From a checkpoint of a small transformer trained on Wikipedia: biases on query, key and value, a variant of Adam for these matrices.
Each number is 128 + 32 x the weight over its row's rms, rounded and kept within 0 to 255. Layers, rows and columns count from 0. The size above them is the row's rms in percent of the matrix's.

# layer 5 MLP gate, 320x96, rms 0.118, rows 191-201, columns 0-95
size [112 103  91 102 103  89  99 114 106  94  99]
[[113 184 163 158 143 142  84 143 139  90 125  74 103 126 144 169  99 143 134 140 122 110 192 111 112 127  83 190 121 111  94 176 150 155 136 135 143  63 104 131 107 113 120 146 152  85  86 117  66 147  76 162 162 142  89 162 129  38  86 134 128  88  91 109 101 113 131 124 125 120 176 124 135 131 210 134  71  92 131 120 125 135 157 124 142 149 141  62 165 153 103 127 195 165 144 108]
 [127 188  83 134 104 167 114 184 138 150 126 102  70 184 124 164 126 187 188  85 144 150 135 109 123 129 146  91 147 164 122 154 186 146 132 165 129 141 147 175 118 176 118 142 136 102  98 143  98  72 145 145 145 152 128  85 100 139 161  71  68 123 108 105  69 137 154 184 149  87 137 106 124  66 114 109 141 131 107 114 185 142  92  96 196 128 124 157 107 119 100 147 153  57 116 105]
 [ 91  72 145  81 111  74 114 132 141 175  89 148 161 107 145 157 146 151 161 157 149  78  99 151 160  77 191 142 161 103  89 110 160  97 106 131  79 101 139 117 114 132 208 122 104 128 142 154  94 125 123 111 182 125 145 116 113 118 127 113  45 135 127 128 139  89 129 141 128 156 144 142 127 142 109 128 136 187 144 200 141  83  67 129 135  90 201  78  57 107 152 137 118 121  88 102]
 [150  75 221 200 215 150  81 113 138 115 114  91 156 129 114 114 101 125  86 137  63 147 130 137 138 133 130 130 165 141 178 155  86 115 105  69 142 115 101 153  88 176  57 145  90 124 112  92 151 135  88 145 158 144 124 105 137 114 131 141  74 145 135 137 126  41  94 157 101  96 136 114  81 147 126 143 131 144 171 159 126  96 116 128 134 108 128  91 124 104 160 112 133 145 173  73]
 [114 148  83 175 133  91 137 131 125  86 122  98 157 162 142 151 109  73 107 109 104 106 119 192  72 147 131 120 184 165 155  77 122  85 103 122 139 141 134 126 150 156  93 133 101 117 112 176 147 120  79  85 147 189  77 151 124 148 194 130 119  79 127 129 137  93 191 129 101 106 185 167 150 113 159 116 172 137 156 105 196  66 104 109  65 130 144 131 108 135 160 114 190 168 111 110]
 [113 100 165 110 102 121 165 163 102 164 109 133 121 118 130 149 147  78 169 129 206 155  92 122 144 123 122 154 135 173 118 150 138 165 148 136 166 143 120 157 174 157 109 195 148 163 168 134 131 110 136  98 153 113  92 108 179 113 155 162  34 152 118  81  66 169 132 114 220 179 148 111 126 108 110 193 100 150 132  98 154  70 125 104  88 120 130 103  69 102 138 127  98 135 137 116]
 [185  72 129 173 127 185 114 123  99 102 133 131 189 152 146 154 135 114 138 138 145 132 104 109 172 123 161 117 126 134 176  65 129 128 141 192 123 119  67 144 159 197 127 113 108  89 127 139  96 186  84 134 164 151 126 135 131 126 126  93 175 135 122 100 137 153  96 142  94  83  96  62  89 130 135  92 141  64 143 174 146  54 114 136 103 103  99 170 152 105  99  97 183 164 150 171]
 [ 81  67 133  91 101 140 107 153 123 141 114  62 126 153 126 141 118 136 139 130  53 125 135 120 151 120 175 108 184 133 132 194 146 122 169 111 112 126  78 192  73 145  88 145 106 118 160  92 140 162 129 112 164 151  95  73 154 101 134 184 142 113 139 195 123 105 121 145 141 134  86  92  99 162 161 162 121  93  67 113  71  91  96 149 123 135 178  91  75 145 144 156 188 123 101 141]
 [126 115  99 125 113  67 123 133 138 144  76 146 136 189 109 114  91 111 194 163  59 142  90  77 178 123 150 179 175 108 117 156 109 107 124  68 104  83 148 195  79  82 117 176  96 120 110 132 133 148 180 114 115 139  87  97 132 141 114 110 155 142 129 185 148 130 110 125 133  99 112 139  77 171 115 181 131 160 125 115  72 161 104 171 112 126  84 109  51 144 127 119 128 169 108 106]
 [114 135 119 153 128 120 116 159 141 124 117 109 138 158 196 184 159 180  95  73  82 149 138 109  71 153  88 115 137 143 169 101 132  30  90 138 125 148  89 134  56 134 106 123 137  90 128 118 158 145 160 139 145 194  94  86  90  85 158 157 130 113 150 130 142 124 146 146 138 131 150 113 141 145 149  83 144 174  97 107 154 179 115 127  46 100 154 119 164  87 131 155 152 126 126  45]
 [100  87 164 182  68 123  62  72 142 133 115 103 157 125 119 179 141  88 150 137 103 171  93 127 111 129 127 105 146 114  96 135 103 200 133 174 159 146  93 118 133 142 160 118 217  75  78  97 160 115 129 148 128 168 158 123 119 166 139  67 113 170 141 141 148  97 117 144 143 115 177 173 124 164  99 125 106 100 176 116 126 156  94  87  80 138 115 126 208 166 156 111 104 138 144  97]]
# layer 5 MLP up, 320x96, rms 0.107, rows 191-201, columns 0-95
size [102  99 106 100  98  97 112 102 101 107  92]
[[161  64  80  91 151  68 155 123 188  76  83 149 131  92 135 115 123 206 106 165  97 138 107 100 120 151 127 134 131  89 164 121 158 147 107 139  79 131  97 127 152 141 156 173 138 152  93 136 152  87 150  67 142 139 130  97 144  93 174  70 173 160  80 130 124 149 102 193 183 113 168 135 149 137 148 132 125 132 210 136 120 148 138  85  91  92 155 155 109 156 170 128 121  91 120 153]
 [128 179 166 143 128 160 108 117 118 135 136 150 199 126 125 174 106 150 127 182 111  95 133 122 143  71 142  71  66 102 153  55 136 131 143  75 134 174 126 158 137  84 105 188  80 103 154 126  88 175  90 101 109 141 177 149 119 126 128 120 163 105 193 133 169 163 104  89  71  88 138 142 144 142  89 165 123 116 153 128 116 124 109  97  82 132  82  94  77 137 132 145 103 124 200 152]
 [175 166 120 140 179 138 133 170 168 140 106 131 153 163 163 101 107 111 162  63  74 130 115  72 203 143 126  86 156 143  91 116 169 145 137 142 160 182 131 133  77 166 138 133  96 166  97 138  79 156 168  73 114 176 123 112 106 121 169 161 122 130 101 110 128 123 156 155 114  83 145 191  96 133 182  92  86 119  80 117 130 155 129 114 116 124  72 167  86 154 139 129 163  62 158 144]
 [182  76 109 101 122 190 135  90 185  68 135 186 117 127 118 151 175 131 167 158 135 146  85 118 142  64 105 174 130 121 154 110 162 154 105 106 113  99 110 110 123 143 158 133  78 161 200  86 126  97  75 131 104 100 143  81  64  80 105  81 118 170 114 141 118 144 165 101 169 140 105 119 120  95 129 106 116 109 189 149 168 169 133 139 134 136 168 143 127 101 164 104  79 163  99 164]
 [101 135 201 218 137  51 111  81 149 130 129 108 111  70 183 140 172 101 130 111 209 137 150 141 150 144 102 171 140 110 119 100 114 157 189  79  97  97 128 141 170  95 127 147 136 118 114 189 127 139 117 138 152 135  92 116 123  93 113 140  89 131 109 209  98 113 135 137  65 149 180 155 144 122 124 109 165 112 118 158 171 104 110 134 133 115 118 121 177 162 119  81  84 108 125 107]
 [120 110 119 115 188 187 103 160 150 121 110 137  66 110  71 132 103  99 173 108 145 156 147 128 145 140 128 167 138 169 143 112 146  54 138 162  97 103 147 146 141 118 128 182 112 148  95 133 143  91 132 117  99 129 108 107  63 233 142 124 141 145  86 163  59 102 123  80 157 115 150 117 119 138 149 140  84 114 164 139 175 142 181  88 141  97 143  76 128  86 109  99  96 191  82 130]
 [138 136 166 145 136 101 110 102  64 137 140 174 131  90  96 146  93  78 168 109 164 142 122 120 167 141 134 145 137 170 130 156  70 215 168 138 113 157 134 130 143 110 138 193  44 141  92  95 163 143 120 162 119 161 142 129  41 129 112  55 185 150 107  97  99 169 152  82 101 112  94 115 135 183 102 118 127  67 129 129 127 131 105 116 153 124 109  80 144  96 113 144 135 149 172 127]
 [136  93 123  98  76 131 147 166 169  79 160 107 143 136 153 156 144 102 157  98 101 127 162 118 164 167 141 132 128  96 167 135 168 100 130  81 138 142 119 169 101  98 148 182 138  95 125 169 176 162 139 158  94 127  95 157 180 139 132  87 151 106 105 142 147  43 153 182 213 163 117 149 141  99 128 144 100 127 129  88  47 133 101 116 186 129  60 115 111 119 180 156 128  81 112 130]
 [ 98 120 119 113 149 105 108  98 125 158 146  86 103 123 135 156 178  74 137 177 105 101 136 112 146 182 161 166 138 130 148 157 122 115 163 105  79  94 109 124 102 127 233 176 164  97  73 136 163 104 130 133 104 126 133 135 140 132 149 103 106 124  83 182 168 167 161 140  96 163  86 179 150  93 152 156 121 150  97 118  89  88 149 225 174  94 122 158 133 113 150 112 154 164  68 112]
 [116 118 123 107 132 185 141 157  98 109 160 137  89  95 199 114 133 109 138 140 124 181  93 113 142  59 129  89 114 124 111  72 126 153 128  76 138  68 112 190 160 104 121 167 120  88 106 112  84 125 168 166 170 161 122 115  82 145  95 151  67 181  81 155 144 133  94  97 137 151 106 145  85 169 117 171 116 156 114 121 121  76 134  92 142 140 202 164 125 159 178 120 185  99 117 103]
 [105 153 168 126  77 116 138  89 118 139 195 156 164  73 121 151 135 128 134 123 150 173 111 118 120 177  65 134 129  78 124 160 120 147 174 158 140 105 135  92 154  93 108 132 227 144 180 123 109 149 137 122 202 188  55 104 113 166 117  79 114 128 124 128 115 108 174 123  68 165  72 170  90 116 108 140  63 130 113 153  98 148 120 111 107 116 111 148 120 106  93 130 131 140  83 137]]
# layer 5 MLP down (transposed), 320x96, rms 0.131, rows 191-201, columns 0-95
size [102 100 103  97 104  96 104 105 104 108  95]
[[105 143 126 169 146 149   0 160 114 115 120 117 173 147 157  72  97 132 125 116 146 102 121 175 100 134 141 107  85 102 133 144 142 103  56 109 117 102 133 174 196 113 103 125  93 140 144 138 150  95 169  99  82 220 150  76 114 125 124 118 141 149 121 123 135 149 171 151 171  97 136 146 166 125 158 135 159 112 115  58 147 145 146 175 119 100 109 144 111 111  79 143  99 158 101 140]
 [ 97 136 135 122 144 141  92 118  88 160 133  67 107 148 142 138 137 138 161 155 145 159  76 125 116 112 159 141 142 102  41 117 146 156 141 130  87 161  88 163 190 121  72 135 127 132 175  69 129 141 112 161 125 113 159 100 145 125 159  96  79 198 117 144 107 168 158 150  92  42 135 101 127 172 165 144 145 147 111 213 121 131 140 108 105 121 149 159 103 144 104  42 117 167  95 125]
 [160 156 116  99 151 135 112 165 166 121 112 152 124 120 143 112  85 137 134 130 121 137 135 177 146 110 162 120 104 134 160 118 103  86 234 105 103 109 186 134 150 117 171  88 127 130 129 177  61 126 171  94 158  64 123 149 122  99 153 125  90 113 165  66 130 124  86 177  87 142 101 208 126 177  90 127 133 152 143 144 145 108  47 131 131  90 185 106  76 131 114 139 145  88 114 106]
 [163 128 121 133 166 152 121 162  97 128  91 118 148 175 104  77 117 170  63 131  45 130 115 143 148 154 168 148  85 134 138 156 110 151 110  95 159 108 120 160 129 109 118 152 158 154 127 117 157  92 193 105 146 124 138  96 153 172 116 148  80  95 168 112 175 161 105 118  86 145 178 121 112 169 139  88 149 124  62  85 158  63 225 105 130 127 103 141 117 153 165  84 113  78 105 128]
 [ 95 104 126 145  89  55 147 122 157 117  83 118 164 113 133 186 140 115  98 129  98 141 134 146 109 167 172 112 110  70 160 129 125 130 128 145 128 133 104 163  93 110  88 165  59 112  99  92 104 115  75 109 169 141 165 146 119 112 161  86 114  89 146 126 135  92 227 134 129 147 196 124 177 116  70 120 156 177 160 188 182 135  97 130 154 105 125 136 152 134 137 164  94  73 156 156]
 [154 172 137 127 129  63 122 123 101 174 107  97 153 122 171 100 147 117  86 184 156 137 115 117 134 183 141 153 144 112 150 104 140 151 124 110 128 146 129 123  84 143 141 176 140 123 147 146 164 106  83 130 123 114 120 142 160 119  76 131 119 106 109 181 124 160 155 138 129  95 121 136  89 102 113 179 137 130 130  93  86 119  90 165 137 158 104 111  83 145 144 224  56   0 147 155]
 [130  99 169 164 131 117 151  87 110 128 168 177  98  84 154 150 173 142  86 124 113 129 151 109 120 141 130 180  91 122 150 141 101 117  42 187 122 118  80 128 189 112  87 156 117 120  95 130  95 131 126  60 117 198 127 170 140  92 119  75 130 138 142  59 166 128  94 127 135  82 137 152  90 157 142 125 169  49 164 148 135 183 139 127 149 136 114 133 134  56 162 153 151 150 126 141]
 [147 154 160 127 156 180  83  93 125 118 135 179 101 172 153  80 129 126  54 148 146 108 168  86 134 178 134 159 145 122 135  82 142  77 129  99 157 136 114  51 166 117 135 126 132 149 169 174  93 145  79 125 121 133 151 115 118 125  84 137 204  78 117 131 145 164  82  64  87 128 104  84 151  84 139 126 111 152 118 146 149 161 194 131 110  80  86 170 158 113 141 167 104 121 172 124]
 [124 152 129  90  80 187 130  94  75 144 120 125 140  90 117 118 118 147  93 203 124  97 174  74 156 115 148 146 154 159 139 119 111 100  82 168 166  98 139  96  88  91 118 132 163  53 130 136  72 113 107 173 123  99 105 122 162 150 120 109 163 121 146 130 141 177 170 128 177 126 134 135 118  47  96 203 102 113 111 162 121 126 120 116 118 207 123 164  86 108 183 170 152 122 131 140]
 [116 140 122 108  70 153  61 152 132 128 183 140 139 185 140 184  94  96 175 136 155 104 144 128  88 168 120 109 112 119 190 151 146 177 178  97  75  68 100 144 139 113 133  92  80 133 113 130  99 129 119 137 119 122 111  97 131 166 137 123 126  40 156  84 185 101 214 110 186 113 141 159 136 130  76 156 138  95  70 154 162 133 143 110  97 109 115 167 108 152 135 117 128 143 127 152]
 [138  77 149 109 133 137  95 139  10  86 198 105 186 129  89  71 123 125 117  88 152 116 132  63 153 100 116 172 113 126 144 147  88 127 159 176 127 109  95  62 124 148 135 135 158 173 149 113 103 135 145 164 172 141 104 141 117 108 157 117 139  84 167 148  98 139  88 180 170 104 121 114 154  85 161 110 133 137  99 136 147 131  95 165 105  92 138 176 155 124 119 187 126 177  91 117]]